{"n_layer": 9, "d_model": 768, "n_head": 12, "n_kv_head": 12, "head_dim": 64, "d_mlp": 3072, "vocab_size": 8192, "activation": "squared_relu", "norm": "rmsnorm", "norm_place": "pre", "norm_eps": 1e-05, "positions": "rope", "rope_base": 41600.0, "rope_fraction": 0.5, "qk_norm": true, "attn_scale": 0.125, "bias": "none", "tie_embeddings": "early", "parallel_block": false, "extras": ["local attention windows", "shifted keys", "normalized values", "value embeddings", "hashed n-gram embeddings", "capped logits"], "init": "uniform", "init_std_qkv": 0.016, "init_std_o": 0.0, "init_std_up": 0.016, "init_std_down": 0.0, "optimizer": "ademamix", "lr": 0.000192, "beta1": 0.9, "weight_decay": 0.46, "lr_head": 0.00703, "warmup_steps": 246, "schedule": "wsd", "decay_fraction": 0.869, "decay_shape": "cos", "final_lr_fraction": 0.05, "batch_tokens": 65536, "seq_len": 2048, "doc_mask": true, "train_tokens": 881600000, "steps": 13453, "dataset": "wikipedia_en"}
Each number is 128 + 24 x the weight over its row's rms, rounded and kept within 0 to 255. Layers, rows and columns count from 0. The size above them is the row's rms in percent of the matrix's.

# layer 3 attention output (transposed), 768x768, rms 0.0169, rows 708-711, columns 576-767
size [105 104 108 110]
[[ 68 158 114 117  80 101 118 147 129 120 132 120 132 107 142 140 138 138 103  96 122 126  79 145 133 148 166  82 128 150 147 133 125  94 135  95 120 153 109 133 116  92 101 161 114 109  87 134 129 132 138 130  84 150 124 151  96 122 137  99 114 116 144 100 141 145 158 108 203 167 121 129 132 143 177 117  94  97 119 122 129 123 107 144  98 126  81 139 101 116 155 132 128 152 137 135 108  50 141 129 120 142 131  92 107 145 132 109 142 142 139 139 133 140 116  99 149 127 151 118 149 108 123 119  94 159 135 137 101 178 141 125 155 156 159 109 117 124 190 127 144 180 117 170 138  90 133  67 128 129  87 122 114  83 109 121 123 143 134 116 106 137 126 144  94 184 110  86 121 129 129 112 114 146 104 147 149 137 146 127 139 114 119 134 151 115 142 159  83 134 161 132]
 [112 120 120 134 145 174 104 134 146 179 102 128 110 145 104  87 145 126 129  90 116  96 132 132  92 108 143 140 153 173 114 106  94 101 111 169  94  85 138 109 112 125 107 116 128 126 133  95 101 137 149 173 166 166 125 160 161 120 142 142 110 117  94 125 102 146 105 124 174 109 125 134 141 116 113 109 141  91 106 150 121 123 124 168 134 153 100 130 132 107 143 130 143 119 129  92 112 102 130 128 133 149 148 176 168 116 120 108 115 102 150  84 139 101  95 145 125 126 112 154 124 118 141 146 148 154  69 133  95  99 140 116  95 140 160  95 158  90 106 106 120 131 149 104 143  65  67 164 124 129 100 135 136 129 150  77 111 143 111 113 149 143 140 156 124 148 125  91 121 131 180 128 115  96 118 159 149 117 151 141 128 169 140 146 122  78 112 111 140 134 144 142]
 [144 139 131 183 141 118 109 139 147 151 133 131 121 106 128 116 101  93 113 105 181 147 164 137  89 130 159 125 120 126 124  99 150 173 118 140 139  88  87 111 149  93 132 158 118 157 128 132  53 148 125 102 114 138 157 114 159 125 128 159 117 141 114 115 148 136 152 125  90 128 141 111 125 135 124 145 169 111 129 125 165 150 118 187 166 125 151 103 150  99 120 179  97 130 132 108 116 109 138 165 140 166 149 111 166 109 173 122 147 122 130 113 136 154 127 101 138 108 170 140 136 118 101 115 137 143 171 125 149 127 135 105 129  99 122 166 138  80 179 110  93 139 106 159 133  96 171 108 126 127 109 104 160 146  81 134 124 151 131 170 123  96 104 111 114 124 102  97 141  91 103 121 125 117 107 111 105  96 118 149 149 137 120  97 137 112 119 113 166 149 180  92]
 [132  90 144 151  99 129 155 122 149 127 150 116 120 122 147 130 132 134 115 114 105  99  82 141 134 135 129 126 123 136 102 127  98 132 150 171  88 128 120  93 132 157 141  90 161 141 153 129 156 136 132  91 122 110 133 103 117 138 124 144 125 146 126 107 152 122 133 145 135 110 120 141  64 145  85 117 121 145 103 110 141 108 133  85 137 133 137 111 181  98 129 124 126 128 126 114 109 121 176  83 122 115 142 158 139 102 127 153 103 130  79 129 140 122 130 107 133 111 110 139 108 115 141 138  97 148 130  78 155 186 136 117  98 114 123 137 117 121  89  91 114 110 139 162 105 133 129 109 121 115 119 112 158 143 130 168 100 137 123 126 132 137  92 124  93 176 151  86 121 146 118 139 165 142  93  94 120 118 162 114 116  97 135 170 100 117 132 153 104 113 128 137]]
# layer 3 attention value, 768x768, rms 0.0182, rows 709-712, columns 576-767
size [ 89  89  98  96]
[[ 88 120 110 144 129 154 138 111 171  94 104 136 129 101 103 134 152 160 135 103 152 170 131 116  84 103 136 132 107 145 130 119  75 134 139  70  86 108 159 120 111 130 119 125 119 132  97 147 111 132 123 116 113 166 169 100  91 102 108 100 111 143 116 110 123 144 174  83 113 103  94 139  84  87 142 138 148 129 165 146  97 113 128 120 132 128  93 121 129 142 135 117  95 104 111 123 107 127 156 163 129 104 116 148 129 152 139  72 153 153 178  89 110 114 131 124 167 173 115 143  98 126 130 132 122 156 108 151 113 113 111  84  86 107 167 144 158 142  86 118 102 119 150 130 161  73 136 149 112 108 127 150 143 121 153 117 120 145 124 161 119 119 134 113 130 135 129 126 163 120 141 128 167 100 109 153 135 130 118 150 125 133 191 158 142 167 115 109  92  94 132 150]
 [176 133 118 133 123 168 131 111 152 139 136 136 117 152 112 118 129 124  83 161 143 159 146 154 159 107 132 112 120 170 133 125 160 169 113 111 137 115  92 102 130 113 116 108  88 100 125 102 137 117 133 125  96 110 151 102 135 114 156 157  84  89 112 138 139 115 158  93 134 123 114 150 101 105  95 156 148 146 140 107 123 108 131  99 146 115 141 121 126 121 136 116 108 153 116 113  96 141 157 166 129 110 109 133  88 118 124 143 160 151  27 110 144 126 123 155  99 133 115 114 100 113 129 154 120 164 129  99 136 141 127 106 154 116 197 150 117 134  87 188 129 155  95 136 126 146 142 165  90 114 104 153 157  77 157 134 145 132  89 148  91 128 142 103 120 119 127 141 128 127 120 114 221 143 119  93 167 178 105  67 146 103 141 117 110  98 113  92 148 139 140 138]
 [148 116 117 124  92 115 101 135 120 125 168  91 121 115 147 139 113 150  87 129 124  92 104 117 137 128 113 143 152 140 119  78  83 117 150 152 134 124 136  91 160 123 152 120 113 135 117 131 169  93 124 135 136 116 113 113 146 141 142 105 137 115 128  90 137 160 109  96 140 137 111 109 115 122 120 120 117 133 105 114 137 141 152 123 156 100 152 149 149 101 124 150 126 106 136 146 117 115 156 150  87 158 134 133 140 113 106 147 157 105  79  67 145  87 104 132 123 131 119 125 166  96 154 121 134 137 141 117 145 178 111 105 143 108  58 137  98 115 145 128 148 134 169 108 115 155 141 132 122 184 121  99 132 117 116 116 120 133 140 122 109 157 162 126 100 144 148  45 168 102 123 171 116 150 127 157 121  80 130 103 114 100 123 151 117 102  95 105 128 108 128  90]
 [ 92 114 118 151  58 135 143 109 137 113 137 123 153 148 181 143 141 159 150 101 137  92 151 166 133 135 159 114 132  98  99 148 109 116 180 156 124 132 165 119 163 123 112 102 146 126 129 148 130 133 138 139 172 110 109  65 129 137 182 127 135 141 111 109 120 137 129 156 139 149 138 110 139 111  95 148 152 146 122  78 105 120 119 172 135 115 114 109 111 107  64  94 122 153 157 129 120 107 159 133 163 161 112 131 100 134  99 105 112 127 152 126 120 128 107 126 125 121 142 100 161 101 100 138 138 168 114 128 151 143 122 130 123 173 134 110 124 121 143 159 119 148 121 137 156 115 112 138 163 110 137 128 117 141 125 137  86 140 114 119 179 126 114 146 113 106 138  96 156  99 134  86 156 150 140 158 117 173 157  65 136 120 177 123 160 130 127 115 152 148  83 132]]